{"hidden_size": 384, "num_attention_heads": 12, "intermediate_size": 768, "norm_place": "pre", "rope_theta": 100000.0, "attn_scale": 0.177, "bias": "none", "init_std_qkv": 0.0255, "init_std_up": 0.0255, "init_std_down": 0.0, "learning_rate": 0.00166, "beta2": 0.99, "decay_shape": "pow", "final_lr_fraction": 0.05, "doc_mask": false}
Each number is 128 + 32 x the weight over its row's rms, rounded and kept within 0 to 255. Layers, rows and columns count from 0. The size above them is the row's rms in percent of the matrix's.

# layer 5 MLP gate, 768x384, rms 0.118, rows 289-300, columns 0-191
size [106 129 106  92  94 104  89  91  98 103  99 102]
[[210 139 107 124 185 119 150 175 112 177 100 156  92 127 125 170 130 113 121 154 142 111 139 103 100 154 108 105 152 193 168 124 112 142 169 133 154 128 193 149  84 115 176 132  87 112 106 149  57  80 113 139 115 102 117 226 155 178 110 125 148 120 147 138 125 164 130 122 137 140  88 176 116  99 158 105  95 162 155 137 130 140 119 113 151 107 118 175  94 156 154 131 123 155 110  82  71  98 177  94 146 133  85 128 175 135 113  48  78 150  71 124 185 131 106 157 116 132 160 102  92 151 129 110 139  81 138 168 125  45 149  79 100 141 134 119 124 157 153 173 169 106 121 146 134 156 125  86 168  97 111  98 125 132 100 114 141 134 162 126 143 127 138 141 100 122  85 153 130 131 169 104 148 114  84 131 139 112 155 148 141 121 163 118  98  56 129 117 108  98 116 124]
 [122 116 122  98 156  60 109  84  98 164 147 107 143 110 142 146 157 139 102 189 102 154 107  95 120  86 133 163 181 117 100  70 102 108 112 170 143 164  75 145 158  91 125  53 180 111 170 139 164 112  99 136 115 151 149 113  47 140 189 153 103 177 104 144  96 187 191  88 119 120 100 104 196 138 135 100 114 140  96  94 133 164  90 131 115 124  84 142 144 162 165  84 146 138 104  79 112 151 163 188  90 121 182 118 122 144  94 119 117 131 135 156 172 168 167 146 157  92 154  86 141 146 145 145  83 144 153 144 101 159 144 140 129  61 144 111 160  93 136  70 130  74 152 205 134  88 124  60 111 159 144  95 140 151 147  98  66 149 138  96 114 146 163 177 125 154 112  94 161 139 142 131 168  90 115 137 166 136 134 154 154 161  70 150 204  88 112 110  57 152 124 144]
 [143 120  93 113 111 184 104 107  61 110 108 120  90 134 172 123 144 113 143 140  31 172 122 142 102 138 135 163 184 121 129 109 125 158 137 115 160 109 195  88 137 138 113 168 155 117 175 122 171 141  71 182 127 118 133 103 151 165  85 126 111 125 135 186 105  79 157 136 142 162 116 157 222 110 146  59  82  51 117  71 119 106 208 154  99  81 126 136 124 153 142  98 152 127 176  80 132 106 105 188 176 134 139 143 141 107 144 103 153 171 151 110 134  83 165 104 148 104  80  86  88 179 131 129 117  73 159 165 102 142  87 113 125 145 200 122 125 130 173 130  86 121 125 125  81 147 153  91 188 108 139  98 181 141 105 144  61 175 100  84 120 100 196 122 138 158  98 162 146 137 123 132 138 145 123 167 140  85 104 168 112 101 131 130 127 196  84  65 158 119 173  97]
 [112 136 123 168 136 171 115 107  95 149 131 163 138 107 147 120  96  87 132 116 124  97 152 111  67 144 160 100  98 111  69 120  64 100 167 105 122 133 108 116 187 143 137 110 109  95  87 147  90 109 128  83 120 141 118 131 137  84 136 100 117 160 154 133  88 137 169  85 128 131 195 143 137 150 154 101 206 157 115 129  88 140 141 118 166  56 108 139  98 151 157  88 169 147 115  94 110 113 118 161  73 179 105 146 129 192 105 108 150 123 170 126 134 175 142 176 111 153 125 160 104 155 134  82 122 127  97 154 110 119 134 105 133 103  35 180 168 110 115 125 156 109 124 105 132 124  88 178 177  79 108 177 223 113 139 157 154 160  64 158  94 136 129 143  68 135 164 113 152 103 105 104 140  88 140 137  86  96 132 154 160 120 167  96 150 152 178 166 128  88 147 100]
 [113 102  65 139 129 118 168 135  60 163  89 123 165 141 118 125 191 140  90 113 126  91  97  85 124 145 124 109 112 129 142 135 132 181 138 114 152 161  92 104 147  82 129 136 115 154 134 195 170 114 101 114 118 161 174 144 125  82 136 131 175 144 172 120 127 129 130 118  93 108 141 157 158 175 100 115 163 103 144 110 123 113 134 141 110  95 136 164  67 154 136  83 162 159  92 194 103 131 110 166 117 116 128 109  75 171 150 113 153 131 130  98 157  75  97 116 143  88 124 125 155  60 158  92 142 146 134 161 172 158 134 149  75  96 163  97 105 155  62 150 132 116 120  83  70 170  49 123  95 118 152 145 152  71 209 174 139 130 186 130  98 174 140 160 100 114 130  85 159 144 114 130 179 121 103 127 188 129 154  85  97 133 175 140 146 201 161 100 143 140 161 133]
 [145 127 118 125 111 110 146 126 127 143 138 102 116 178  68 141 148  84 190 156  99 119  97 103 165  90 156 135 142  60 142 109  78 125 180 160 149 105 128  87 139 161 114 106 153  95 176 155 150 141  66 196 130  81 131  84 207 139  87 115 111 116 112 143 111  90 111 167 164 130  90 101 114 125 145  62 142 113 136 112 103 175 107 137 123 116 139 125 138  74 141 110 164 109 124  86  66  86 135 131 133  89 133 110 136 148 150 128 166 130 130 110 118 135 183 100 151 166 127 139  95 163 112 168 142 108 134 139 140 178 141 186 174 101 176 103 121 148 127 129 130 111 101  80 114 125 129  46 158 155 101 111 166 146 110 137 135 141 129  99  92 171 181 172 114 138 156 134 134 149 105 100 138  84  83 182 139 116 151 142 136 108 210  93 113  94 172 135 108 112 108  87]
 [170 160 161 130 141 131 116 115 188  78 132 133 137  93 112 140 157 137  91 118 152  91  70 140 101 148 121 201 102 166 100 126 128 103  56 113  74 152 128  85 115  87 154 167 139 128 152 169  67 114 133 111 113  96  99  59 141  90  82 121 104  99 143 156  91 106  99 133 139 113 125 180 184 116 116 140 172 187 117 149 120 142 157 128 141 168 124 115 130 149 144  78 122  92 142 116 115 119  92 128 112 191 102 164 135 117  81  82 144 108 138 163 111 110 205  96 168 113 168  38 179 156 100 106  69 173 200 139 174  89 156 133 110 207 152 113  58 116 127 118 174 103 121 166 164 124 127 141 126 203 193 115 141 135 151 112  71  79 127  93 103 185 135 167 113 165 145 146 113 169 138 139 100 146 136 197 216 168 137 122 124 162  94 121 142 147 131 120 143 156 114 186]
 [104 142  88 117 123  87 126  98 163 103  69  76 122 103 150  78 130 236 116 170 135 146 122  90 117 122 101 153 145 164  79 142 126 117  98  94 117 160 124 105 127 197  92 102 145 121 133 203 127 162 131 125 129 131 150 118  58  79 143 147 136  79  91 108 158 127  98 136 112 199 136 152 152 146 130 123 124 162 134 113 121 146  75  53 144 144 133 146 133 135 129 152 167 139 105 141 176  87 115 119  83 168  93 130  79 146 117 168 110 126 156  75 158 115  73 128 170 144 132 224 109 112 155  82 134 149 126 137 116 135 146 160  65 150 110 137 140 116 169 167 120 107 101  96 150 117 144 109  76 137 173 155  96 158  82  94 145 171 101 121  97 161 105 122 123 174 125 132 128 120  99 141  95 141 126 105 143 143 168 152 140 122 159 150 134 178 136 124 200 114 131 136]
 [107  81 132 150 140 100  93  98 166 138 104  95 167  90  98 132 137 125 162  94  98 179 137 132 114 119 149 147 124 152 103 111  56 138 123 184 150 123 111 161 132 179 130 110 156 157 172  90 119 145  72 108  76 170 160 126 130 149 160  71 123 144 153 145 130 147 119 112 140 116  84  51 155 124  78 175 119  88 134 149  78 125  97 139 204 118 138  55 172 164 175 133 116  75 133 116 103 139 138 113 136 113 123 111 211 139  92  85  60  90 145 104 134  64 122 113 142 117  88 111 182 142  70 113 132  58 110 128 153 157 127 114 123 107 121  89 168 107  63 104  73 142 112 122 125 169 136  55 132 188  83  96 132 143 135  97 121 125 109 186 147 121  58 128 182 130  74 124  81 116 139 181 117 130 110 103 115  87 121 179 108 123 145 124 115 138 124 135  99 157 138 135]
 [155 196 107 126  77 170 111 111  95 117  98  78 105 107 112 161 173  59 142 137 149 136 108 186 119  98 122 134 122 118 163 107 152  98 158 149 179 140 104 130 178 134 152 160  50 152 112 136 135 128 127 158 142 135 127 112 121 139 178 161 122 141  89 142 155 123 128 125 170 155 159  82 122 205 143  78 105 174 139 145 110 108 106 197 144 144 107 139 176 113  95  91  82 111 151  71 162 151 183 166 185 167 187 142 190 153 129 129 163 152 153 116 170  86  95 141  79 123 171  79 144 101 156 107 129 102 156  92 144 146 175 133 107 127 118 115 112  88 109 193 116 126 154 124 117 155 102 110 182 121 159  86 140 117 127 178 105 174 181 151 124 183 131  94 102 143  84 118 111  99 151 189 112 128  56 128 157 107 114 111 149 103  83 134 168 116 100 123 135  76  46 164]
 [102  79 137 154 147 217  93 120 149 121  69 110 114 161 144 103 153 117 131 128 129 133  65  50 152 169 168 154 131 121 124 125 181 155 136 160 133 131 109 110 148 142 125 127 136 125  89 113 104 133 157 200 147 194 107 148 152  91 175 166 130 157 137 119 165 143 143 112 167  86  96 153 100 128 134 164 115 117  87  86 143 179 107 170 187 185  47 181 146  96 196 124 116  80 126 122 101  98 124  84 113 149 165 128 181 107 172 136 151 129 105 120 146 135  92 155 118 141 168 170 169 137 104 130 104 139 134 137  96 131 100 147  55 109 117 130 129 180 150 128 146 171 113 135 111 169 145 155 163  65 150 130 139 153 122 109 153  88 122 157 133 127 102 138 155 111  78 121 101 120 130 131 118  90 173 129 202 111 155 150  99 160 143 122 190 118 156 170 124 143 114 112]
 [150  74 144 172  78 110 196 106 146 110 146 127 158 152 154 150 174 140 130 164 119 124 114 106  87 107  89 195 132 130 111 121  77 148 145 128 153 112 133 131 129 130 118 139 157 128 174  87 146 159 108 106 104 192  61 131 149 139 125 146 143 134  75  87 183 140  95 138  60 153 157 163 121  80 150 101 112 128 153  96 161 121 123 126 150 162 132 132 170 116 167  53  73  90  58 107 166 104 178 152 137 128  59  86 197 159 119 116 145  81 157 114 116 179 219 193 171 190 108 103 145 146 114 139 135 124 119 189 117 103 135 161 121 141 117  88  72 152  83 127 186 136  95 171 106  80 179  89 112 141 179  83 111 146 175 152  61 113 139 102  93 180 104 134 152  95 148 107 125 142 115 148 120 123 143 120 118 160 101  71 159  75 122 179 158 145 126 108 123 109 111 103]]
# layer 5 MLP up, 768x384, rms 0.121, rows 289-300, columns 0-191
size [109 105 104  98  89 103  94  90 104 103  98 103]
[[173 116  37 131 164 130 146 176 135 138  97 198  89 109 107 139 203 100  83 151 150 195 105 120 120 139  54 123 196 146 174 126 147 134 151 146 162 136 138 112 111 119 119 132 114 102 102 165  56 104 106 164 119 169 130  91  86 123 129 143 149 171 176 143 147 121 107 108 128 166  92 150 137 125 135 114 138 175  99 138 109 179 145  66 151 135 106 191  71 140 140 167 144 118  81  92  99 127 160  96 169 138 145  97 169 125 104  91 146  56 104 122 103  76 120 109 134 120  91 121 123  97 114 156 168  75 116  86 136  73 128 106  79 110 150 105 164 143  64 105 128 172 164 121 129 115 113 156  73 101 118 128 113  96 163 119 127 117 156 150  95 151 125 204 174 124 127 117 116 102 105 135 118 118  75  96 195 113 170 174 153  73 159 135 133  75 106 171  75 126 117 183]
 [138 154 162  94 133 133 156  86 161 114 161 154  87 126 133 163  76 141 127  70 147 103 112 123 107 132 196 136 107 118 140 171 124 144 140 122  87 154 120 123 179 191 144 193 164 157 138 114 107 152 193  70 174 140 159  96  69 182 165 162 133 187 187 184 138 151 119  48  79 145 173 148 119 119 119 154 102 138 127  95 169 111 165 110 120 142 103 128 126 126 140 128 111  94 182 151 171 129 154 151  99  98 113  94 141  97 154 122 121 140 112 101 120 121 156 166 132 126 183 116 128  56  84 104 156  73 188 101  72 120  79 156 172 101 121 168 134  84 109 121 101 108 101 155 137  72  85 128 149 132 152 199 174 106 149 144 162 110 153 131 145 165 152 119 108 105 152  97 117 155 169 104 115 152 156 146 188 159 130  87 114  93 115  81 181 162 152  75 132 110 121  64]
 [144 121  84 151 145 156  88 114 105  89 163  96 161 141  55 126 204 167  85 157 146 139 167  73 158 147 115 148 135 149  69 144 124  97 142 140 179 127 132 162 128  99 100 148 176 171 119 163 183 104 149 109 146 152 163 107 179 111 114 163 131  81 115 182  85 111  32  89 150  92 105 154 117 120 110 119 100 111  96 138  83 138 148  85 124 123 151 154 134 107  93 123 113 167 140 138 146  94 104 135 158 217 118 121 115 110 133 129 117  96 135  78 112  68 141 182  85 115 174  84 153 154 154 156 126 110 122 178  95 166 118 149 160 108 114 121  98  69  91 123 156  91  91  93 100 167 109 146 106 139 136  65 129  67  80 143  72 150 114 146  71 132 145 140 176 138 112 131 184  74 127  88 154 158 115 165 155 104 138 139  81 148 131 150  94 122 173 200 151  96 129 129]
 [ 91 121 193  92 107 122  76 140 124 133  54 151 159  69 149 152 108  66 128 141 118  72  78 116 106 122 102 116 105 151 117 169 110  98 153  80  93  93 185 176  85 144 113  50 127 125 123 116 116 134 171 207  93 126  87 190 100 139 112 125 109 124 159  90 152 165 143 118  92 133 220 145 133 111  95  89 134 124 170 130 147 176 201 162 113 159 107 107 160  80 159 148 126 142 155 150 178 155 191 128  98 154 159 129 132 114 130 142 127 122 117 139 147 166 183 107  84 126 203  84 148 132 149  92 156  70 100 128 127 142 162  65 100  91 142  67 124 154  81 165 158 179 135 115 156 143  74 172 135 103 145  81 171 116 176 140 101 179  50  97 141 204 111 107 139 137  70 125 144 142  74  94 163 111 117  98  81 154 158 170 186  95 145 126 119 120 197 135 107 108 120 134]
 [ 79 138 125 122 207 118 115 157  81 132 138 126  89 119 178 106 171 134 170 184  98 123 121 154 132  84 136 130 161 111  76  70 106 123 114 120  98  65 116 144 191 128  82 125  91 113 113 130 140 114  88  94  95 111  94 153 146 141 114 144 162  68 172  95 123  91 138 152 122 120 114 135  95 145  60 116  89 123 118 205 103 139 108  99 122 126  55 131 103 136 121 103 127 147  96 119 134 177 168 121 114  82 193 123 114 129 108 101 115 121 142  75  90 100 177 151 127 136 120  98 106 131 157 138 145 108 157 118 176  92  75 121 152 100 184 101 227 114  95 139 167  92 134 109 135  88 112 144  66 134 196  82 133 111 121 172 122 139 114 160 147 107 129 108 170  79 124 128 110 147 114  91 150 112 110 105 151 166 134 107 112 143  89 132  58 138 138  84 140 100  82 147]
 [101 139 119 133 178 141  64 146 128 147 145  86 217 147  65  75 158  95 131 137 173 143 101 169 165 153 109 153 185 198  95  67 104 150 174  93 130 177 156 135  76 160  93 144  96 130 143 115 114 131  81 107 161 160 178 136 182 149 125 174  70  60 127 180  89 156 124 154 118 115 156 116 106 130 108 156 151 147 113 117 127 127 108 140 111 142 102 101 125  90 164  98 149 107 102 119 123 135 145 136 155 150 142 152 142 191 174 122 200 122 116  99 171 149 133 173 143 140 155 161 105 149 187 146  97 101 149 171 102  51  99 129 144 129 133 128  91  87 117 107  91 121 133 134 166 172 108 167 124  80 139 144  95 119 126 118 193 158 176  64 142 167 167 144  98 138 142 163 124  88 150  97 164 147 122 165  92 238 113 152  77 112 176 169 108 144 181  89 140 104 152 139]
 [120 119  98 107 167 139 142  91 125 127 111 135 107 119 151  98 110 132 120 145  72 133 128 157 110 121 102 119 104 109 131  96 156 126 156 129 107 148  77 163 139  92  98 116 176  94  72 120 127 103  96 148 128 101 115  77 148  85 174 125 192 196 162 117 144 105 120 131 123 117 140 124 155 140 120 132 112 101 158 107 193  87 186 166  91 119  68 155 145 142 112 134 101 119 152 142  96 170 148 161  84  86 121 119 135 124 141 151  95  86 128 131 147 126 104 130 107  47  67 158 146 114 198 118 181 147 103  74 120 156 102 134 139 119 105 181 155 139 140 150 132 159 120 113 178 109 160 162 125 105 196  85  99 196 182 209 121 128 129 110 167 125  79 100 107 138 106  88 141 127  94 129  64 111 106 172  89 174 140 233  67  89 146  21 125 160 141 115  98  77  95  64]
 [175 131  74 170  90 162 161  72 128 174 118 116 156 164 157 175 143 171 124  96 127 165 160 100 135 142 124 181 139 112 153 148  58 127 137 116 135 168 149 136  55 173 149 143 201 164 146  95 144 153 128 126  92 115 114 145  77 134 107 126  78  76 117 110 109 135 141 136 149 151 120  75  91 171 109 124 106 196 113 116 137  78 138  54  94 112  37 147 129 139 134 153 145  87 183 139 108 100 164 126 102 199 149 138 147 163 139 159 111 127 156 104 168 190 161 117 189 109 117  94 156  69 106 142 139 149 134 120 184 181 161 138 139 109 114 100 124  95 212 119 154 111  92  75 118 100  80  62  79 119 192 120 159  63 157 117  96 212 113 108 139 124  46 116 156  70 133 147 175 146 102 157 163 126 137 118  89 146 126 175 170 119 127 144 140 202  59 120 102 132 135 104]
 [ 96 127 115 105 173 103 120 121 125 136 104 107 130 116 142 102 189 141  82 199 171 147 140 153  85 125 126 122 104 130 150  98 166  98 137 141 136 111 121 110  84 105 102 133 149 134 130  88 133 193 102 139 175 185 183 103 110 136 176 160 144 115 113 180  50 132  96 148 129  98 136 125  47 150 138 140  97 100 107 181 129 165 145 153  84 110  91 161  66 182  95 128 145 141 143 110 160  96 123  87 114 170 161 144 122  91 116 144 195 164 111 122 131 121 115 100  81 133 155 117 105 156 120 113 112 116  97 106 134 203 179 149 169 122 122 138 164 167  94 177 113 208 112 179 119 112 121 137 202 103 110 136 114 110  97  62 126 136 112 167  75 144  98  55 172 149  68 100 150  61 164 142 147 109 133 155 100 146 139 142 168 119 105 181  83 108  66 160 128 135 156 112]
 [ 78 112 192 132 180 133 118 133 137 178 141 115 112 161 124  93 116 119 134 161 112 199 147 130  87 111  76 111 141  77  96 154  60 139 116 161 130 126 137 129  93 117 118 146 142 148 178 172  98 162 138 133  39 123 119 146 174 116  87 165 171 177 119 180 117  98 144 163 127 114  95 111  75 115  89 121 105 102 136 122 147 138 130  84 133 113 175 113  91  85 131 152 153 136  93 186 144  85 132  89 199 161 128 102 152 114 131  90 184 109 112  90  69 151  52 153 156 100  99 106 139 158 127 136 111 154  91 173 153 103 149  80 159 113 147 136 150 182 179 102 103  86  81  90 155 104 216 155 142 171 165 175 110 166 127  80  91 109 133 150 145 117 150 120 149 126  88 110 124 126 174 166  77  33 101 155 157  95 166  92 132 115 143 160 124 191  56 113 149 153 143 124]
 [141  61 167 166 157 139  81 100  97 178 108 137 134 118  84  89 196 196 150 202 144 198 104 173 108 136  91 134  65 180  66 130 124 115 161 144 113 115 192  40 103  88  59 175 153 158 137 132  74 166  96 133 138 182 133 135 155 141 181 132 170 114 136  80 125 135  76 157  82 125 152 111 113 137 175 145 134 171 136 122 141 142 208 135  94 162  56 131  78  71 138 168 140 139 103 157 133 148 126  90  74 111 108 112 127 152 134 113 102 153 156 148 133 128 126 126 109 147 183 121 112 144 136 133 112 161 116 138  78  72 106 147 153 106 169  88  95 118 107 121 199 183 199 127 192  63  94 162 102  75 118 136 129 146 187 153 109  70 125 179 181 151 162 150 117 134 178 158 150 156 142  88 142 149  86 114 161 159 151 148 162 149 133 153 159 156 129 171 156 100 115  81]
 [ 81 121 167  92  88 151 149 118  95 148 111  70 170 140  83 129 120 121  96 133 123 152 144 187 147  59 125 122 109 130 152 193  92 101 123  84 120 128 159 108  85 127 152  97 148  88 136 125 120 100 150 157 115 155  68 167 163 146 138 134 144 153 129  79  80 109 130 100 143 150 148 173  80 113 101 102 108 157 116 160 150 128 135 126 137 123 147 133 121 135  96 118  61 148 129 130 118 120 155 173 147  92 113 119 136 235 107 141  88 167 138 151 127 101 154 163 125  59 158 175 142 113 149  71 140 110  67  83 123 117 130  95  91 138 112 137 167 157 101 151 128  82 173 116 182 105  98 179  62 111 108 151  90 152 115 109 137 154  92 133 123 135 162 117 132  46 167 167 132 121 117 181  62 144 158 163 159 168 110 160 151  76 139 153 122 164 129 160 127 115 141  83]]
# layer 5 MLP down (transposed), 768x384, rms 0.114, rows 289-300, columns 0-191
size [104 100 103 100  97 106 103  93 103 100  99 100]
[[118 127  57 126  83 120 122 144 114 149  95 196 179 169  71  92 104  90  43  99 123 133 148 119  73 137  83 148 150 142 140  68 130 133 155 152  85 140 104 120 137 157 119 156 100 109  91 135 193  95  75 127 165  98 104 124 161 113 131 116 157 149 172 143 116 175 126 142  32 135  83 143 140 135 153 130 103 126 117 141 120 146 134 107 156 176 152 155 100 152 137 131 169 111 116  88 109 146  64 129 114 140  99 170 158 127  78 163 167  96 123  92 125 115 112 150 137 120  87 128  84  89 130 109 110  95 137  97 142 136 124 100  57  72 136 115 104 118  85 101 131  79 176 117 132 148 175 173 134  91  95 152  98 123 122 119 181 123 123 127 122 153 166 169 125 123 173  66  53 143 129 140 102 111 181 131 154 112 106 154 113 147 160 130  90  99 152  99 142 187 107 133]
 [147 108 158 134 124 141 117 120  90 153 146 124 162 150 156 103 150 133  86 147 102 125 106 121 106 121 143 144 107 128 128 127 132 156 117 189  94  88 128 103 135 131 127 157 130 169 141 118 253 154 156 128 132 144 170 118 134 145 151 152 150 145 106 126 182 140 104 104  95 196  99 142 124 141 151 116 153 104 135 142 115 162 125 153  77 110 176 155 136 158 187 119 102 127 105 119 156 139 128 102  95 136 166 114 103 105 136 149  94 112  94 109 185 149  67 126 128  94 169 105 154 140 176 145 129 125 136  79 188  80 140 159  61  86 173 143 133 160 133 126 144  92 134 128  87 115 102 161 177  91 136 140 112 120  82 139 179 103  68 155 170  70 169 124 142  91  66  80  68 178 102 123 106  92 102 111  95 111 109 111 179  86 140 149 112 130 153 167  80 223 108 169]
 [ 95 142 140 118 181 172 158 125 146 165 156  73 159 161 150  94 161 127 103 126 189 112  84 153 163 118 105 185 124 110  68 101 158 134 136 116 132 162 107  99 150 120 123 200  59  98 115  67 109  60 175 156 170 186 130  90 145  79 152 131 173 143 187 174 121 143 142 153 154 127 113 143 121 168 147 121  78 122 111 142 142 134  97 152  92  76  84 140 148 134 107 132  85 100 104 153 167 120 142 128 145 166 114  96 122 121 163 163 133 153 114 108  88 148 119 122 147 123  93 132 132 154 149 137 142 119  76  87 145 201 121 117 145 114  68  94  98 100 104  90  86  78  82 129 123  78 174  78 114 118 119 156 137  97  72 164 120 156 141 119  96 134 189 109 130 135  63 178 148 119 109 162  99 129  81 129 109  97 135 142 126  73 140 163 115 139 131  96 104 132 147 140]
 [159 158  94 166 113 168 131 128 114  69 131 113 185 119 139 152 137 153 113 182 137 116  93 115 162 105 184 151  90  71 101  81 144 110  54 123 102 146 171 140 125 152 159 141 154  68 130 138  81 148 129 121  96 153 111 137 104 132 136 129 102 177 141 124  67 113 128 101 114 104 131 115  55  91 117 121 159 153 102 137 140 124 127 138 122 130 145  71 102 175 122 118 144  77 131 140 136 136 129 164 184 115 191 157  97 141 171 143 187 174 195 122 129 156  96  76 147 108 195 121 100 127 180  76 152 123 104 145 159 120 149 133 143 130 132 152 126 158 136  58 148 122  89  93 107 150 115 179 174 150 163 104 192 185 183  65  93 166  80 114 158 154 105 153 117 154 128 149  82 164  75 124 125 164 154 161 126 163 102 196 122 146 110 163 161 126 109 153 119 103 138 121]
 [113 136 122 129  69 110 116 135  84 133 134 133 144 148  92 145 147 119 144 106 153 125 134 114 123 111 121  95 136 113 169 145 121 183  94 130 163 145 127 142  83 141 139 141 173 151 147 168  69 108  91 124 102 157 140 167 159 145 113 113 185  87 204  83 100 137 140  98 154 117 141 167 141 132 140 139 142 118 119 121 152 149  82 211 106 120 130 160 134 131 172 117 196 156 106 144 144 115 129 130 151 117 107  81 107 192 181 100 109 176 133 106 166  98  91 143 108  72 121 173 154  82  81 150 143 140 163 172 175 188 117 133 138 119 106 101 104 145 188 100 154 132  98 112  98 200  83 106  99 148  91 107 171 121 158 146 175 158 119 136 114 143  79 115 122 124 119  97 117 151 102  77 135 145  93 141 127 120  46 147 144 124 142 177 126 191 105 177 135 159  80 158]
 [167 172  87  54  94 175  81 151 153  50 115  82 125 120 145 111 101 136 140  85 165 135 173 118 100 124 149 182 138 152 120 166 170 101 144 153 115 124 133  85  95 167 116 125 121 108 129 121 148 120  47 128 119 125 100 129 183 130 139 110 124 140 171 171  75 145 108 134 127 203 119 150 172 128 101 173 188 144 135 126 128 143 125 128 125 132 118 153 154 157 116 150  91 155 136 174 157  71 156 136 166 112 118 173 167 148 152  35  99 125 147  99 128 132 193 148 145 120 160 138 146  79 173 174  89 124 101  66 158 163 131 122 111 123 123 149 154 133 129  94 143 172  78 131 116 171 152 129 208 124 126 113 150 143  85 124 137  96 155  81 148 127 188 148 192 127  98 105 198  80 142 149 139 126 104 158 165  78 144 142 157 171  91  70 110 116 173  89 106 115  75 150]
 [113 122 139 135  51 143  92 158  58 174  86 179 121 145  69 183  79  86 149 162 104 109 113 154  76 113 130  88 140 193 107 115 137 129 181 146 137 103  97 155 106 176 105 129 105 151  99 179 149 100  73 136  94  78 144 150 139 105 134  98 137 164 130 182 189 157 161 142 173 129 139  70 148 125 139 109 133  86 150  87 141  77 142 152 115  93 202 129 149  52 122 159 172 117 174 121 140 106  98 118 107 113 133 136 156 166 107 146 130 154 181 117 124 127 104 131 120 165 154 120 145 130 119 107  83  97 132 134 125 113 113 118 136 131 157 136 129 108 114  77 110 112 102 121  68  92 130 139 156 128 104  84 159  97  80 140 110 147  77 129 114 101 143 113 125 111 136  79 170 165 119  73 139 159 139 131 164  99 139 156 105 172 146 170  93 120  84 121 112 146 202 154]
 [120 101 196 162 136  61  91 146 176 100 136 142 123  94 122 161 121 131 107 131 123 197 154 128 136 124 108 173 122 109  58 177 174  85 114 195 118  94  89  72 158 140  54 118 148 164 103 137  69  67 131  88 136 131 158 192 107 127 115 126 111 143 131 133 113 114  52 132 109 121 125 138 137 131 185 138 134 103 155 160 112 138 151 105 121 113 126 117 186 106  92 128 117 160 135 121 157 108 116 130 126 133  93  94 105 152 140 144  97 151 156 165 134 108 142 134  95 137 110 178 194 167 134  94 107 132  93 114 119  73 122 108 138 137  97 128  94 196  73  92 108  72 138 129 172 202 132  93  91 163 112  93  70 126 151 128  89 109 111 123  54  77 163  79 125 143 180 132 131 101 110 158 142  99 138 119 120 112 111  71 123 145 115  90 120 130 202 118 129 147  77 157]
 [ 95 121 125  78 131 113 138 143  70 142 102 104  77 115 179  99 100 122 102 139 133 160 128  79  45 120  84 122 100  49 172 155 183 111 101 110 167 161  83 107 101 102 169 139 125 122  88  83 181 119  96  81 143 136 124 163 158 144 207 115 210 122 169 129 156 131 106 177 154 175  75 164  88 155 116  54 109 189 177 170 103 168 142 169 144 103 102  69  77 133  81  91 136 164 169 115 152 154 125 151 107  62 110  75 130 130  93 157 147 147 103 151 147 135  64 119 172  80 107 109 134 164 128 107 143 108 172 135 148 173 121 165  90 169  85 126 122 117 122 107 163 137 129 149 105 148 165 200 106 143  99  80 108 119  93 118 125 115 166 125 176 118 118  90  56  89 166 111 117  44  93  95 119 152 113  80 108 130 142 179 137 166 175 183 165 173 137 150 188 170 167 128]
 [132  84 121  99 100 147 116 111 149 113 125 143 105 171 125  60 107 100 121 125 128 190 150 175 167 120 159 128 159 104 167  87 113  96 192 206  95 116 175 105 142 144 105 117 133  97 100 163 181 144 112  85  95 128 111 120 122 111 110 158 144  73 142 203 124 143 146 168 142  61 147 105 198 101 116 119 148 132 159 118 177 163 153 119 130 129 139 121 127 127  97 148 103 143 113 174 127 153 129 219 123  84  92  76 183 104  70 173  96 100 120 197  78 100 188  99 122 134 138 177  76  81  75 112 146 113 154 138 134 173 163 136 159 154 100 206 120 127 154  98 130 104 150  93 144 123 152  46 175 121 108 154  78 157  95 102 103  72 121  91 132 147 150 108 126 119  95 111 166 156 170 121 131  98 148 119 112 129 196 178 141 127 133  59 132  83 141 130 109 156 121  63]
 [ 81 138 136 179 180 149  94 121  81 176  63 135 129 152  66 171 142 106  99 166 145 133 136 143 119 114 166  85 105 124 121 159 136  40 108  91 127 152 125 112 144  94 124 139 102 148 147 106 120 161 110 160 141 115  94 182 117 145 102 184 154 110  66 130  92 125 125  94 115 174 121 127  77 122 110 170 148 112 118 146 130 108 172  91 118 127 171  89 174 113 100 181 144 142 112 181 131 120  82 150 104  75  84 135 106 193  78 165 107 140 149 175  94 143 139 103 125 154 133 177 125 158 116 174 140 128  52 118 128 159  95 102 137 117 159 168  66 136 186 145 166  92  77 141 127 133 162 154 141 122  41  63 152 144  79  61 126 118  97 123 144 101  86 185 194 184 115 124 125 137 104 106 119 212 103 123 137 123 172 138 120 114 163 124 128 160  68 127 130 155 147 140]
 [114 140 107 132 199 162 132 136  82 103 147 135  74 136 123 140 167 182  95 136 130  90 108 128 110 178 111  90 131 112 151 140 128 134 155 101 135 129 107 130  81 137 117 123 194  94 114 137  97 211 125 114 165  75 128 178 132 103 155 143  59  54 131 104 100 117  72 123 176 188  90  82 100 138 165 169 125 111 146 140 168 124 113 134 169 197 145 142 163 204  61 152 112 100 189 133  94 165 167 178 119 135 172 105 155 150 101 136 141 178 122 176 138 107 120 114 147 151 125 135 124 168 157 116 140 116 104  62  66 124 183 161 133 131 126 141  82 142 167 167 133 139 132 171  84 119 147 131 138  70 130 120 136 143 177 138  79 110 100 176 133 120  63  95 171 103 164 158 113 196  94 186 129 137 132 137 123 125 165  91 121  73  95 102 134 183 133 176 121 132 112 151]]